Weights of a small transformer language model: width 128.
Each number is 200 + 20 x the weight over its row's rms, rounded and kept within 0 to 999. Layers, rows and columns count from 0. The size before them is the row's rms in percent of the matrix's.

# down: layer 2 MLP down (transposed), 512x128, rms 0.118, rows 306-332, columns 0-127
# up: layer 2 MLP up, 512x128, rms 0.133, rows 307-333, columns 0-127
down306,103,215,223,213,210,224,170,199,211,207,213,190,230,190,178,237,223,239,219,188,216,200,197,197,214,214,178,175,200,169,217,176,203,200,212,213,222,210,213,188,205,208,193,197,222,160,180,216,192,186,163,218,190,213,207,188,192,188,175,221,165,211,181,222,203,200,215,217,180,163,177,197,214,216,216,190,199,215,169,181,201,207,216,185,200,180,243,139,252,205,196,199,186,166,220,169,224,238,201,176,195,175,185,211,216,194,189,175,185,180,202,224,213,229,190,213,186,213,210,184,219,233,188,192,223,168,233,201,192
up307,085,213,194,190,191,213,208,230,205,204,166,178,163,200,193,197,246,206,220,194,184,194,236,192,169,193,180,176,189,202,184,183,152,241,213,220,184,201,210,193,203,186,213,203,192,198,176,227,211,205,196,175,203,192,217,231,203,186,186,217,217,202,192,216,179,225,159,210,190,198,188,210,214,136,194,213,195,211,204,151,226,186,208,188,178,218,219,211,190,171,219,225,215,184,175,202,239,165,184,201,197,206,204,201,171,199,172,190,217,205,227,186,251,221,201,224,191,244,203,201,206,178,171,183,214,210,186,220,201
down307,101,201,190,176,225,207,206,176,177,202,218,197,208,207,200,222,193,171,226,185,208,217,196,160,201,196,219,237,173,209,234,187,234,204,199,223,206,199,196,181,183,192,194,189,217,223,185,211,194,190,209,185,192,201,192,173,197,163,191,226,173,188,230,191,190,171,179,222,204,211,167,226,216,162,191,248,174,212,204,218,210,192,200,180,192,196,257,189,240,179,203,182,212,182,182,196,195,168,184,205,190,196,224,214,168,208,166,223,222,215,171,229,190,185,162,220,167,203,210,188,168,241,194,201,173,209,190,210,212
up308,094,200,200,188,214,228,196,193,183,218,245,192,187,189,174,222,220,194,190,218,179,164,226,197,194,203,237,203,197,212,216,197,209,205,200,220,216,205,190,216,185,221,179,186,187,186,207,167,177,205,190,190,187,185,210,234,197,204,202,185,155,171,195,177,217,205,169,204,212,170,206,201,194,216,223,183,223,223,195,183,216,167,226,171,231,212,187,203,230,236,250,194,174,206,161,165,216,176,209,206,233,216,185,201,204,212,162,205,191,212,211,194,202,168,198,162,199,192,196,248,180,202,219,230,199,175,205,241,213
down308,098,201,170,218,217,193,189,195,194,218,258,215,204,204,232,244,175,214,180,157,187,217,187,208,224,204,176,203,164,230,207,229,208,242,168,190,234,215,236,219,195,199,190,229,186,215,203,216,235,199,182,199,205,184,238,179,196,192,207,184,202,174,198,212,165,216,171,185,242,190,183,224,218,181,190,230,204,174,208,215,200,201,232,212,186,183,225,211,198,186,202,213,207,190,210,208,200,239,208,218,193,214,227,197,192,192,210,205,168,203,215,188,214,217,184,221,176,226,156,200,200,202,211,185,223,203,185,191,171
up309,100,208,172,193,192,167,219,173,209,208,228,218,220,213,198,202,203,208,189,182,205,195,207,175,200,177,189,229,226,181,221,186,198,205,226,224,233,191,189,205,171,233,192,224,176,232,166,200,214,207,196,205,192,198,240,198,169,127,229,199,190,203,199,212,186,165,173,233,209,203,231,207,188,180,201,182,215,200,189,196,208,177,199,224,198,231,231,217,191,176,176,217,195,205,203,189,188,224,206,176,224,206,170,193,187,200,223,173,192,192,197,228,167,168,229,205,179,169,174,225,229,216,224,187,203,185,213,188,173
down309,096,186,211,202,210,238,230,216,216,203,200,197,183,207,164,205,178,185,198,256,215,223,191,218,195,235,185,204,198,208,185,197,169,229,189,197,186,180,218,186,201,158,173,155,229,170,228,191,213,205,183,213,225,182,200,230,205,214,185,214,226,193,196,180,212,190,166,195,195,218,207,175,194,194,181,223,185,228,213,203,177,211,173,161,174,182,174,210,207,214,231,210,211,205,208,226,206,218,182,250,218,207,199,206,216,180,213,205,233,197,199,234,212,218,208,208,224,216,237,176,163,191,181,227,226,203,216,204,201
up310,091,207,157,202,219,240,208,205,210,179,176,209,194,204,241,175,190,187,211,212,170,191,186,204,166,203,190,200,216,195,181,204,200,244,243,201,211,210,190,233,170,168,189,220,207,246,222,197,208,206,221,219,183,158,225,215,225,225,230,181,185,146,201,219,201,185,171,211,198,205,201,139,203,211,201,165,208,215,210,197,233,188,196,231,186,212,213,210,195,208,229,218,198,181,205,183,209,187,206,187,199,195,170,183,191,216,188,218,180,198,200,194,215,217,190,179,221,191,194,188,197,191,214,182,178,205,239,224,177
down310,099,201,195,197,191,170,201,202,215,201,239,221,178,212,179,187,218,235,237,177,185,199,192,194,184,191,193,220,223,206,236,195,207,159,188,148,226,211,202,205,176,195,182,192,188,185,199,199,212,205,211,226,212,191,225,210,218,184,222,205,216,172,230,220,206,187,245,190,215,209,195,182,213,229,185,204,215,224,171,178,208,180,229,210,191,212,199,225,232,203,171,196,256,200,203,188,166,201,193,188,219,204,193,206,157,198,239,194,199,247,184,201,160,195,237,211,229,198,180,184,196,174,171,193,196,217,193,198,202
up311,090,207,173,194,167,165,253,204,195,204,224,196,186,160,202,197,168,192,214,171,198,236,177,187,244,217,189,185,212,212,202,197,201,169,196,180,221,189,207,224,190,191,182,219,188,235,182,173,210,198,256,193,189,225,197,202,190,187,197,201,174,186,171,218,198,185,212,208,196,192,256,185,168,177,209,210,204,200,184,204,196,197,198,223,214,194,218,177,196,188,204,184,205,196,211,170,170,212,205,224,222,178,196,182,227,204,186,183,175,213,253,197,237,195,182,216,219,198,178,222,192,209,230,205,216,188,181,193,161
down311,089,212,224,203,241,197,199,189,211,183,216,190,185,223,189,173,188,186,193,248,227,203,238,206,174,217,212,195,202,171,195,214,210,226,223,212,195,214,194,191,214,194,208,175,229,221,216,182,199,194,194,205,210,212,201,138,221,219,200,205,185,156,219,222,182,196,159,219,215,181,198,219,204,212,173,176,195,194,223,186,156,227,197,195,197,199,194,207,195,231,207,222,172,231,201,191,229,178,203,157,211,184,224,207,210,188,200,198,211,223,170,211,203,184,199,176,193,231,204,236,180,193,177,219,208,158,189,241,225
up312,102,211,184,210,224,233,245,218,233,209,200,167,185,200,241,161,189,238,188,175,200,197,211,192,204,171,210,204,186,202,236,205,184,178,226,194,202,183,238,198,200,224,175,239,213,169,215,222,188,203,211,231,171,231,182,204,152,186,209,228,211,196,215,193,150,181,178,205,222,227,213,182,197,199,174,206,215,184,180,203,186,177,171,190,174,184,209,168,207,196,229,201,205,211,179,194,199,196,206,197,208,199,188,170,186,195,175,177,205,202,188,200,172,203,220,205,202,233,176,193,170,183,211,169,216,227,186,199,190
down312,098,204,198,207,194,216,182,193,194,217,184,207,211,209,160,239,231,184,184,204,215,220,207,235,216,210,190,208,203,189,167,218,203,213,173,202,199,202,181,153,198,173,188,223,164,212,178,180,207,196,204,194,214,201,217,211,223,193,214,221,201,202,152,193,194,192,225,172,166,176,200,221,223,212,203,191,208,174,203,236,219,231,223,189,235,232,204,233,167,173,182,183,175,193,158,195,223,218,199,212,229,182,210,178,196,215,223,241,215,215,242,187,213,203,192,235,201,203,202,245,207,203,205,222,204,192,221,224,203
up313,095,232,181,218,210,209,218,232,205,195,199,218,193,210,170,168,228,232,183,236,212,178,208,176,177,192,164,183,176,201,227,195,195,162,222,232,217,203,220,161,181,207,192,226,198,203,178,217,204,198,186,204,202,219,233,192,162,209,217,182,206,216,197,221,184,171,239,185,207,187,202,229,212,197,169,216,212,188,201,244,189,196,192,204,206,176,214,207,220,216,209,200,185,204,206,206,204,179,189,180,228,193,193,166,205,170,172,224,213,170,193,234,195,210,177,208,175,226,160,176,185,209,197,160,238,182,190,194,189
down313,103,195,200,204,232,178,186,190,180,201,197,218,190,160,209,220,216,169,211,203,221,243,186,241,204,186,170,225,205,213,197,185,228,211,222,227,188,233,205,204,182,204,168,228,209,217,224,213,187,199,247,194,207,226,211,215,175,205,179,180,224,214,201,196,237,179,198,196,187,210,178,205,176,219,170,225,186,220,209,178,196,207,163,218,198,194,216,228,192,252,216,211,186,169,179,196,190,244,193,203,212,203,186,217,221,187,184,183,165,214,182,219,229,212,219,225,209,196,194,206,170,179,242,218,182,201,228,190,202
up314,106,188,184,206,235,199,198,201,226,224,187,185,189,174,192,224,195,205,177,194,221,190,227,202,212,217,213,182,205,156,221,187,181,183,236,183,212,177,227,183,202,172,190,196,197,180,178,179,238,197,184,198,228,180,232,200,186,180,202,137,208,193,200,215,212,189,152,220,201,173,212,194,239,150,169,207,228,215,207,204,211,231,198,202,194,148,196,181,188,188,220,226,193,189,207,189,220,204,215,175,200,151,206,186,206,216,190,207,200,204,186,219,161,179,214,185,207,184,183,196,225,208,184,183,186,202,190,226,209
down314,113,194,173,186,180,213,195,189,187,183,182,218,160,156,198,175,216,204,171,205,195,198,205,204,221,195,179,178,219,189,189,179,192,178,207,191,198,218,230,208,207,180,178,183,194,194,224,198,226,205,190,202,187,196,204,194,216,181,203,209,230,235,192,198,234,196,172,205,231,170,203,176,231,168,180,177,226,249,242,226,216,217,193,213,156,205,195,208,187,225,197,219,232,192,193,192,197,195,221,209,188,223,188,203,213,175,188,201,221,159,221,222,146,215,187,192,237,180,179,190,240,187,189,210,214,220,182,178,218
up315,096,239,184,221,181,250,218,206,198,222,196,175,219,220,202,196,183,215,195,210,180,179,197,259,190,174,188,200,202,202,199,218,180,213,201,201,208,206,205,195,212,198,192,186,197,185,193,208,257,199,229,198,182,181,211,186,223,190,204,187,194,182,214,200,195,185,178,202,192,167,199,203,163,211,225,183,174,204,191,246,202,179,200,220,194,183,189,198,202,231,191,198,205,219,208,190,190,237,191,214,195,190,176,203,211,189,182,215,203,202,195,244,213,173,165,176,190,166,192,168,235,191,169,175,231,189,193,264,236
down315,107,179,220,194,188,164,187,215,205,189,193,229,183,165,191,200,205,152,203,215,225,217,189,156,189,189,185,184,206,217,224,177,214,182,202,214,188,220,216,231,217,213,206,202,198,184,222,179,161,178,198,190,223,194,215,212,183,210,187,245,223,208,210,218,210,199,231,207,207,232,216,172,189,166,196,219,190,194,202,174,200,197,182,177,217,203,210,220,181,189,157,199,225,176,175,202,245,214,162,194,196,200,194,188,185,156,195,215,211,214,189,199,207,246,204,190,237,204,205,213,178,177,215,236,204,220,231,165,194
up316,099,229,187,229,209,184,227,243,212,222,212,226,176,190,173,210,226,210,185,200,227,170,183,210,236,212,187,192,205,176,196,219,196,203,210,197,194,193,177,231,167,213,178,183,156,193,194,204,209,181,221,200,155,197,196,207,200,208,216,186,181,213,209,193,228,158,138,213,184,224,201,176,189,223,205,178,171,181,191,199,184,236,244,197,208,224,226,176,194,253,172,189,203,204,199,190,187,205,188,183,205,220,172,186,201,202,201,219,192,197,180,160,209,186,191,213,187,191,214,186,208,224,227,199,183,204,172,213,185
down316,090,233,192,214,214,191,183,186,188,220,181,184,231,201,212,215,225,210,202,191,198,195,216,199,147,196,198,201,169,216,208,222,196,202,206,190,184,196,209,138,202,177,210,182,194,195,215,221,214,211,205,155,210,193,164,211,185,196,203,158,184,205,228,187,156,212,204,188,189,155,214,216,208,179,236,223,161,214,208,203,201,209,197,211,189,217,204,211,212,166,203,197,204,259,197,191,196,167,173,188,196,167,194,202,195,211,229,173,185,193,220,199,189,249,204,202,181,204,162,187,206,182,203,234,196,193,204,228,177
up317,093,214,189,196,178,248,174,178,192,215,193,180,255,188,222,187,213,238,208,193,212,202,218,205,229,204,224,187,173,233,181,222,231,181,184,198,202,201,212,205,202,179,187,212,189,195,229,165,236,192,221,167,186,191,175,193,207,195,173,187,172,199,195,212,189,173,197,235,220,237,209,205,212,190,186,203,204,201,189,192,212,184,209,187,177,184,205,199,159,214,198,205,221,192,191,220,251,212,230,218,213,226,215,204,172,168,193,203,177,211,195,188,227,218,178,224,223,150,189,173,185,197,197,191,189,214,215,226,235
down317,083,209,183,201,214,211,241,206,213,193,196,178,173,223,181,189,200,217,167,203,197,222,167,166,181,208,214,209,233,172,214,172,190,189,241,212,232,216,192,227,171,183,197,194,180,207,183,215,174,193,172,174,188,182,235,191,179,228,219,159,203,206,188,210,183,188,194,201,196,178,214,167,197,205,205,188,217,164,189,193,214,226,189,189,182,240,195,199,239,187,186,213,176,184,178,175,195,186,192,184,195,167,219,224,180,203,224,202,195,152,214,193,203,176,198,200,211,231,218,204,205,230,169,150,200,203,198,179,179
up318,098,232,223,207,184,199,184,192,168,220,180,171,209,170,206,190,205,179,224,190,231,156,191,172,194,246,195,202,191,214,174,181,186,157,210,199,230,165,199,176,209,201,225,223,180,179,224,220,189,210,182,212,224,185,197,206,164,203,176,178,202,232,186,187,195,194,196,216,212,168,194,215,172,198,214,193,195,219,222,176,167,217,207,167,207,205,195,199,227,220,214,235,185,194,212,181,190,184,207,186,205,183,214,206,208,236,191,243,240,203,207,216,220,201,215,212,180,165,194,221,180,231,190,226,204,183,234,206,175
down318,100,207,190,195,187,233,184,186,205,214,207,209,220,188,205,204,173,193,206,194,206,196,199,212,184,217,214,216,161,214,198,213,223,189,198,195,216,197,175,190,215,216,182,211,203,205,198,193,195,185,200,217,206,198,213,181,199,226,172,220,179,177,199,143,198,221,228,181,213,227,217,231,187,257,194,232,206,208,206,179,237,221,217,237,198,194,124,199,220,164,233,183,230,218,178,200,184,163,204,197,196,181,218,225,201,203,175,189,185,178,188,194,184,220,178,195,180,195,162,195,223,201,186,172,167,200,206,212,238
up319,100,220,199,185,222,204,237,206,213,200,231,177,233,188,215,162,190,210,185,173,246,195,178,258,193,222,187,212,194,192,201,205,211,225,183,198,186,135,173,181,209,185,194,197,224,215,208,184,208,221,215,190,187,173,192,215,195,218,196,215,197,201,215,230,195,159,244,209,195,214,202,184,177,202,203,176,203,224,211,202,189,205,199,195,218,217,187,228,218,204,233,217,185,191,200,171,191,242,194,208,217,201,173,205,193,215,202,209,187,189,202,227,200,200,182,207,205,233,153,177,172,183,178,207,167,154,194,194,200
down319,090,197,203,192,220,210,233,202,227,228,213,228,223,226,193,176,244,218,165,217,214,199,206,197,186,222,236,209,181,216,232,225,189,222,214,199,193,193,185,200,177,243,247,200,201,198,197,202,216,222,194,209,199,197,160,223,223,196,208,188,193,187,216,177,169,171,200,224,195,202,196,191,196,196,184,218,217,191,214,219,183,190,213,242,237,184,220,187,205,166,218,184,195,188,188,213,202,188,211,219,225,201,188,171,173,163,191,236,197,241,218,177,194,232,180,205,256,191,192,185,195,174,214,203,209,189,179,172,199
up320,098,211,191,243,170,223,239,209,217,204,211,212,221,194,170,172,192,215,233,176,223,205,218,198,210,189,209,207,196,185,202,197,219,180,216,227,223,167,202,167,217,220,169,217,207,224,206,184,186,198,176,194,209,185,190,217,174,180,244,177,186,177,202,215,211,199,186,197,227,183,196,181,197,198,248,205,195,183,186,193,169,174,243,201,205,207,217,205,189,235,191,206,196,182,193,216,202,182,201,161,227,206,162,176,221,244,209,183,213,213,185,214,227,165,220,212,189,186,179,204,237,180,196,210,182,212,236,172,185
down320,104,222,193,263,173,225,227,217,198,191,219,158,175,161,198,189,182,214,219,167,203,199,229,209,221,200,183,181,185,184,223,226,201,201,189,220,217,193,207,220,208,175,163,195,198,219,189,185,189,158,194,176,227,200,185,177,186,216,208,203,167,169,222,186,212,174,179,189,194,176,206,218,258,191,190,171,185,198,200,221,178,224,228,200,172,221,222,195,233,191,203,206,199,167,207,213,225,208,200,184,193,209,199,188,188,226,195,186,176,174,179,208,248,201,227,210,203,206,183,181,206,204,192,220,197,187,197,194,175
up321,097,197,206,222,175,193,204,195,174,216,195,220,191,185,225,162,207,193,196,189,201,179,211,191,216,230,209,211,207,183,231,232,189,202,191,226,218,213,191,199,222,218,184,161,189,171,194,176,229,180,188,177,187,154,235,191,193,213,221,210,207,192,204,164,164,180,171,234,207,176,181,198,197,195,208,195,209,186,192,240,237,204,193,228,215,202,198,210,194,199,165,208,186,169,192,199,199,201,181,243,243,207,199,214,177,197,211,194,195,194,163,191,197,204,180,228,183,218,200,173,209,190,196,233,216,186,255,249,206
down321,100,215,185,192,211,220,187,188,195,212,232,181,211,198,220,208,200,204,204,172,210,198,189,218,180,215,212,216,187,190,243,185,188,200,223,195,163,230,215,208,197,201,203,191,231,201,204,216,188,187,198,181,234,203,209,200,204,255,224,195,202,179,212,171,192,222,210,177,200,207,175,209,216,215,197,205,171,194,202,203,182,177,203,178,193,153,193,218,216,194,208,197,172,176,181,197,176,205,173,220,216,203,179,182,243,158,196,221,152,212,231,178,225,208,156,189,203,222,195,198,171,260,199,242,216,189,212,170,183
up322,098,194,185,167,193,177,182,189,211,221,239,169,179,174,224,219,260,193,190,181,203,195,213,211,198,177,182,203,163,213,206,208,173,205,208,208,216,214,197,173,204,176,202,190,206,232,207,191,222,219,222,181,212,200,215,199,186,207,207,206,168,162,163,207,165,208,202,181,200,175,208,169,209,177,222,166,209,198,218,204,239,202,172,197,210,209,228,217,207,200,186,232,202,201,216,242,202,173,213,196,187,231,191,199,199,218,208,190,202,181,247,228,224,215,181,173,213,184,182,209,238,230,182,200,180,205,171,169,188
down322,093,179,208,172,221,207,237,198,187,205,176,231,201,179,217,207,146,185,235,199,168,222,236,188,206,206,201,226,213,211,183,184,208,213,200,208,227,197,192,232,198,213,195,199,202,209,204,239,231,206,235,234,207,219,183,219,239,209,223,205,167,194,227,223,201,207,192,209,202,210,180,174,215,182,209,216,180,204,195,185,203,219,197,244,191,206,215,219,160,211,198,153,193,236,205,178,196,185,178,175,179,179,209,207,186,211,190,237,205,174,181,211,232,189,199,179,203,204,166,197,190,165,220,226,201,233,181,200,210
up323,105,204,190,224,259,194,229,175,199,196,179,222,235,192,215,185,194,213,199,187,226,206,216,180,187,171,165,197,184,217,188,248,212,207,151,197,220,185,204,216,190,196,198,185,208,216,190,206,191,228,194,244,191,190,222,185,193,188,208,182,209,200,227,199,174,218,202,191,168,187,216,201,241,182,165,198,197,220,210,205,232,210,164,191,217,194,198,181,247,209,178,192,212,227,191,201,181,182,224,202,249,226,183,193,221,201,179,192,193,160,218,191,197,188,188,210,169,204,178,195,213,240,176,230,182,206,194,203,190
down323,089,207,190,199,194,210,183,179,193,208,234,191,218,236,195,236,178,205,219,208,215,219,197,191,196,216,194,176,190,201,181,191,157,176,187,198,178,182,212,204,213,196,226,248,200,158,208,236,214,194,250,190,229,206,189,187,190,188,216,238,188,204,195,214,184,197,154,216,200,238,200,209,180,203,190,177,214,174,182,188,176,169,165,185,213,188,239,219,202,222,185,191,177,214,206,202,222,186,184,179,165,242,196,190,197,227,186,207,231,207,222,170,202,198,194,184,215,156,213,208,188,207,208,186,180,158,188,204,188
up324,105,241,205,261,184,212,163,185,181,219,234,169,193,219,186,185,201,153,165,203,212,200,183,183,196,184,233,180,212,207,228,183,182,189,203,192,181,176,193,180,160,202,199,185,173,189,217,225,188,189,190,179,205,226,208,217,190,176,189,218,221,169,200,191,203,221,163,225,178,216,202,199,218,189,190,168,197,217,202,180,194,186,221,184,190,208,178,226,215,242,204,205,206,191,199,213,201,205,187,232,199,152,216,187,195,209,204,245,220,185,173,234,197,202,198,208,207,212,160,183,198,178,177,209,206,193,197,173,198
down324,093,184,188,152,192,184,251,186,195,182,170,200,199,197,182,189,221,229,205,153,194,190,202,199,232,200,178,220,196,202,174,169,223,199,221,180,203,226,196,239,229,208,196,187,211,211,172,183,172,215,223,215,212,179,189,193,195,231,189,179,186,215,195,208,182,204,178,156,225,190,206,207,174,174,186,223,204,168,180,241,217,226,212,223,186,208,217,192,191,190,185,196,194,235,189,164,215,185,190,154,201,225,173,215,203,211,218,194,184,222,206,186,218,209,230,195,216,167,207,192,182,195,238,199,195,218,189,230,214
up325,101,206,176,202,181,200,215,207,201,226,229,180,217,181,179,162,201,200,208,179,210,201,215,161,192,141,195,216,187,209,167,194,195,174,191,191,189,205,194,222,180,197,209,180,207,232,195,199,181,162,196,182,221,166,221,197,214,212,187,252,205,211,229,207,202,223,198,173,179,196,227,156,221,177,227,183,223,190,227,226,193,199,219,202,238,211,224,164,211,207,190,199,168,231,185,214,195,197,201,234,211,192,175,169,156,175,207,188,216,208,198,196,204,164,197,191,223,185,221,190,223,213,178,177,214,205,186,184,192
down325,099,185,236,216,167,198,190,200,172,185,177,235,194,211,220,222,188,218,201,182,171,164,156,212,215,216,231,213,192,191,202,175,209,210,193,206,219,194,179,208,200,170,215,213,197,183,209,199,192,222,210,175,213,201,182,195,192,180,171,185,215,202,208,223,225,187,195,176,171,196,156,252,188,199,216,192,202,180,226,184,228,192,195,207,182,187,202,228,231,220,232,215,173,210,195,203,219,203,163,185,193,183,192,226,198,191,182,181,223,190,217,203,203,214,207,217,204,224,209,219,182,200,213,265,194,150,168,228,193
up326,101,195,155,216,197,196,223,223,178,176,200,202,188,194,193,192,223,142,237,208,175,200,221,214,202,196,187,174,220,167,206,188,206,179,222,196,178,196,195,237,226,208,217,242,221,222,207,167,225,176,253,162,223,204,215,222,195,218,217,166,202,215,212,189,193,221,191,196,200,184,216,183,186,201,169,174,191,187,192,200,203,199,186,220,189,180,224,197,196,204,226,185,215,179,207,195,203,203,175,209,210,216,222,191,197,167,189,214,182,185,225,170,227,169,183,197,204,218,204,217,220,149,238,200,199,233,187,182,192
down326,093,209,207,175,208,206,174,188,206,194,185,190,191,244,171,200,178,241,184,199,244,218,175,169,194,200,185,218,201,241,185,198,215,180,152,162,218,214,186,182,177,208,206,213,178,209,224,217,180,216,200,229,176,204,157,186,182,183,183,205,187,201,231,214,202,183,193,203,187,195,198,200,218,197,239,193,199,221,167,182,207,219,195,214,211,217,168,213,211,194,147,190,166,194,185,173,201,198,202,206,204,212,175,208,185,238,204,181,215,219,194,225,181,209,186,185,218,200,168,218,194,226,174,183,198,150,211,208,224
up327,100,214,216,180,200,212,194,212,200,208,197,193,195,207,210,193,222,249,228,193,218,209,194,193,208,192,186,203,198,222,226,175,224,185,178,205,195,200,196,176,184,184,185,211,188,200,226,242,223,164,216,207,189,210,186,206,194,198,187,246,194,196,169,211,221,185,183,187,207,187,183,213,211,201,218,202,194,231,208,197,203,200,196,189,167,197,181,228,186,195,168,224,189,206,232,164,263,216,223,226,192,227,159,214,212,181,193,191,177,215,199,191,230,148,194,206,169,205,127,178,186,198,186,194,175,179,201,178,187
down327,099,177,210,221,186,206,241,181,164,219,239,191,190,180,188,207,191,172,192,204,237,185,220,186,228,185,218,162,209,197,205,210,208,181,224,200,202,171,205,199,229,208,222,196,183,183,180,195,235,218,205,213,218,197,175,193,198,235,207,178,216,172,221,192,172,220,194,211,196,218,175,211,245,180,204,198,186,206,199,196,189,179,222,212,205,179,171,202,200,217,171,186,208,150,205,203,212,212,147,176,234,195,179,234,180,224,234,173,221,165,190,199,180,198,211,164,223,203,221,193,179,202,210,197,235,212,195,192,201
up328,100,187,208,181,165,255,166,215,200,192,168,200,217,202,194,193,193,218,223,192,194,193,221,194,178,191,197,212,210,192,226,193,233,194,190,234,206,183,213,207,215,195,199,198,183,224,233,205,155,173,222,220,198,191,206,227,220,174,223,203,216,202,201,222,166,201,190,210,207,229,193,221,181,184,165,204,203,202,214,190,209,192,179,157,202,202,171,153,175,172,194,150,178,192,225,231,196,180,225,198,226,183,198,229,210,194,177,198,217,215,216,190,202,224,228,204,216,195,182,210,172,232,175,195,203,209,155,195,229
down328,104,223,227,209,205,197,213,173,211,206,213,164,200,209,167,170,223,175,175,248,178,222,193,185,184,191,199,184,158,221,216,218,202,198,225,158,200,218,168,193,206,196,183,211,197,183,218,209,188,225,211,191,167,185,195,170,183,209,210,201,203,165,193,175,190,158,166,202,166,224,177,208,192,213,203,199,191,228,199,212,202,172,197,234,171,187,187,194,213,193,198,198,205,178,226,185,191,193,199,207,186,243,168,195,182,195,201,224,212,220,181,246,195,204,184,188,185,183,208,186,231,205,167,182,180,220,211,159,168
up329,105,189,192,216,246,216,213,220,209,218,193,205,181,193,164,186,169,194,197,195,186,222,216,194,209,195,198,233,170,239,234,232,204,162,184,224,208,219,208,194,202,202,199,154,196,211,216,197,201,217,183,212,190,183,236,202,197,166,206,170,217,200,179,223,210,202,204,200,194,216,202,196,171,219,193,171,195,147,199,180,195,241,202,215,221,179,200,191,184,174,213,195,255,208,234,196,230,196,167,211,196,216,195,201,178,190,195,205,216,200,236,196,151,210,204,207,218,200,184,189,230,205,215,176,193,217,208,182,154
down329,098,187,205,218,206,195,212,192,212,210,219,174,188,166,197,203,167,206,191,196,198,206,226,183,216,228,207,213,209,229,179,165,221,207,177,174,204,196,221,206,204,186,222,215,226,169,209,182,203,184,173,219,251,215,180,195,200,226,197,180,177,173,233,176,216,186,216,210,194,210,208,182,216,215,217,228,207,182,210,239,182,221,189,176,171,120,200,222,196,196,203,185,187,199,164,188,220,207,167,192,191,184,205,180,197,221,213,191,227,206,234,218,169,216,175,210,191,210,236,214,194,198,195,198,160,201,165,190,207
up330,103,201,200,181,219,252,212,202,189,211,188,169,222,188,208,189,167,173,202,185,205,159,180,226,204,211,175,146,211,195,192,198,231,217,228,202,227,211,176,230,193,201,193,233,215,208,197,197,195,176,229,178,176,202,203,191,176,181,179,228,192,180,226,229,223,201,200,202,207,177,191,179,209,216,181,205,223,191,188,168,185,196,232,197,193,202,215,205,199,200,217,216,209,185,206,163,189,194,155,224,213,237,202,220,196,179,170,188,226,210,194,226,254,229,205,201,204,177,170,177,223,217,200,209,229,218,178,183,205
down330,104,200,222,177,153,217,197,258,191,214,190,195,206,213,176,217,207,207,160,220,198,221,212,185,219,179,199,214,199,216,202,236,191,188,204,217,186,181,218,161,230,217,197,135,220,181,200,214,187,227,199,208,179,170,216,188,202,193,197,191,151,230,219,174,183,194,211,174,177,204,228,198,172,208,190,213,200,225,193,190,208,236,165,233,162,218,168,219,178,199,179,182,184,200,170,200,204,236,175,203,204,218,198,169,208,212,192,173,204,203,206,188,182,216,186,212,194,182,200,215,198,202,187,182,182,196,192,206,180
up331,097,218,210,186,199,212,199,176,194,205,177,199,221,207,244,192,196,176,219,213,193,196,195,175,214,189,214,210,253,172,217,173,180,170,193,207,216,207,223,164,200,197,217,214,198,192,204,192,187,200,186,212,190,210,219,215,222,203,214,188,203,218,249,215,191,198,169,188,200,216,219,182,209,205,163,196,219,159,203,206,166,223,229,201,227,182,141,147,224,169,200,193,220,231,210,201,206,179,228,229,195,198,229,185,192,211,207,176,214,188,157,183,224,178,205,192,217,205,173,191,187,190,200,202,196,161,232,215,206
down331,105,180,174,202,186,189,180,190,204,165,208,183,206,220,206,210,226,176,190,176,232,198,188,180,197,183,200,179,219,213,227,203,199,192,183,141,201,204,195,203,188,253,204,204,181,189,205,186,173,198,209,221,214,188,188,179,186,207,220,261,205,215,175,191,180,212,172,223,193,184,235,207,157,172,208,205,196,193,195,211,219,180,178,188,206,162,187,212,158,200,203,190,230,208,198,193,202,198,190,191,209,212,190,269,202,191,219,162,229,191,209,188,201,194,170,188,166,167,196,192,184,179,201,222,177,218,199,218,199
up332,107,227,170,198,216,192,223,189,201,188,204,236,210,194,175,212,186,217,201,191,217,191,215,146,210,185,218,168,203,190,205,197,222,172,211,238,211,191,211,194,214,204,191,209,197,217,164,196,183,194,188,191,165,189,199,187,209,163,183,200,203,171,229,182,194,197,193,190,183,232,174,193,218,196,216,143,199,158,219,230,154,227,183,225,199,208,206,223,223,180,204,193,206,182,206,192,240,224,236,238,188,187,209,193,196,165,157,184,207,178,186,189,196,173,218,191,194,175,204,178,223,228,210,215,187,212,221,198,206
down332,101,178,203,198,201,203,223,213,177,215,195,193,206,210,183,152,195,215,180,183,203,208,188,218,175,212,204,231,179,140,229,184,197,216,194,197,199,200,187,212,235,217,207,206,211,211,187,219,224,179,235,226,175,167,203,197,195,217,221,210,227,241,198,208,212,174,166,186,212,223,202,223,221,254,181,224,176,185,157,183,206,191,234,178,212,201,185,175,187,188,185,215,192,221,203,226,213,206,161,209,169,204,188,179,207,181,210,215,200,210,188,162,164,201,206,198,200,208,171,204,203,194,160,180,204,195,184,166,215
up333,098,174,220,216,177,187,188,208,206,224,215,172,188,183,226,210,210,210,218,208,199,213,195,211,205,183,213,217,174,208,198,188,174,179,200,207,208,182,210,201,225,183,192,214,208,192,216,203,239,200,205,189,217,224,221,224,160,213,177,253,225,191,190,235,177,211,205,227,237,217,176,183,199,220,228,207,174,223,173,163,240,208,187,193,202,214,202,199,183,203,183,188,179,176,163,203,188,216,187,151,215,197,201,188,155,223,234,164,182,168,205,207,177,201,208,169,184,164,202,187,210,176,215,216,207,182,166,201,189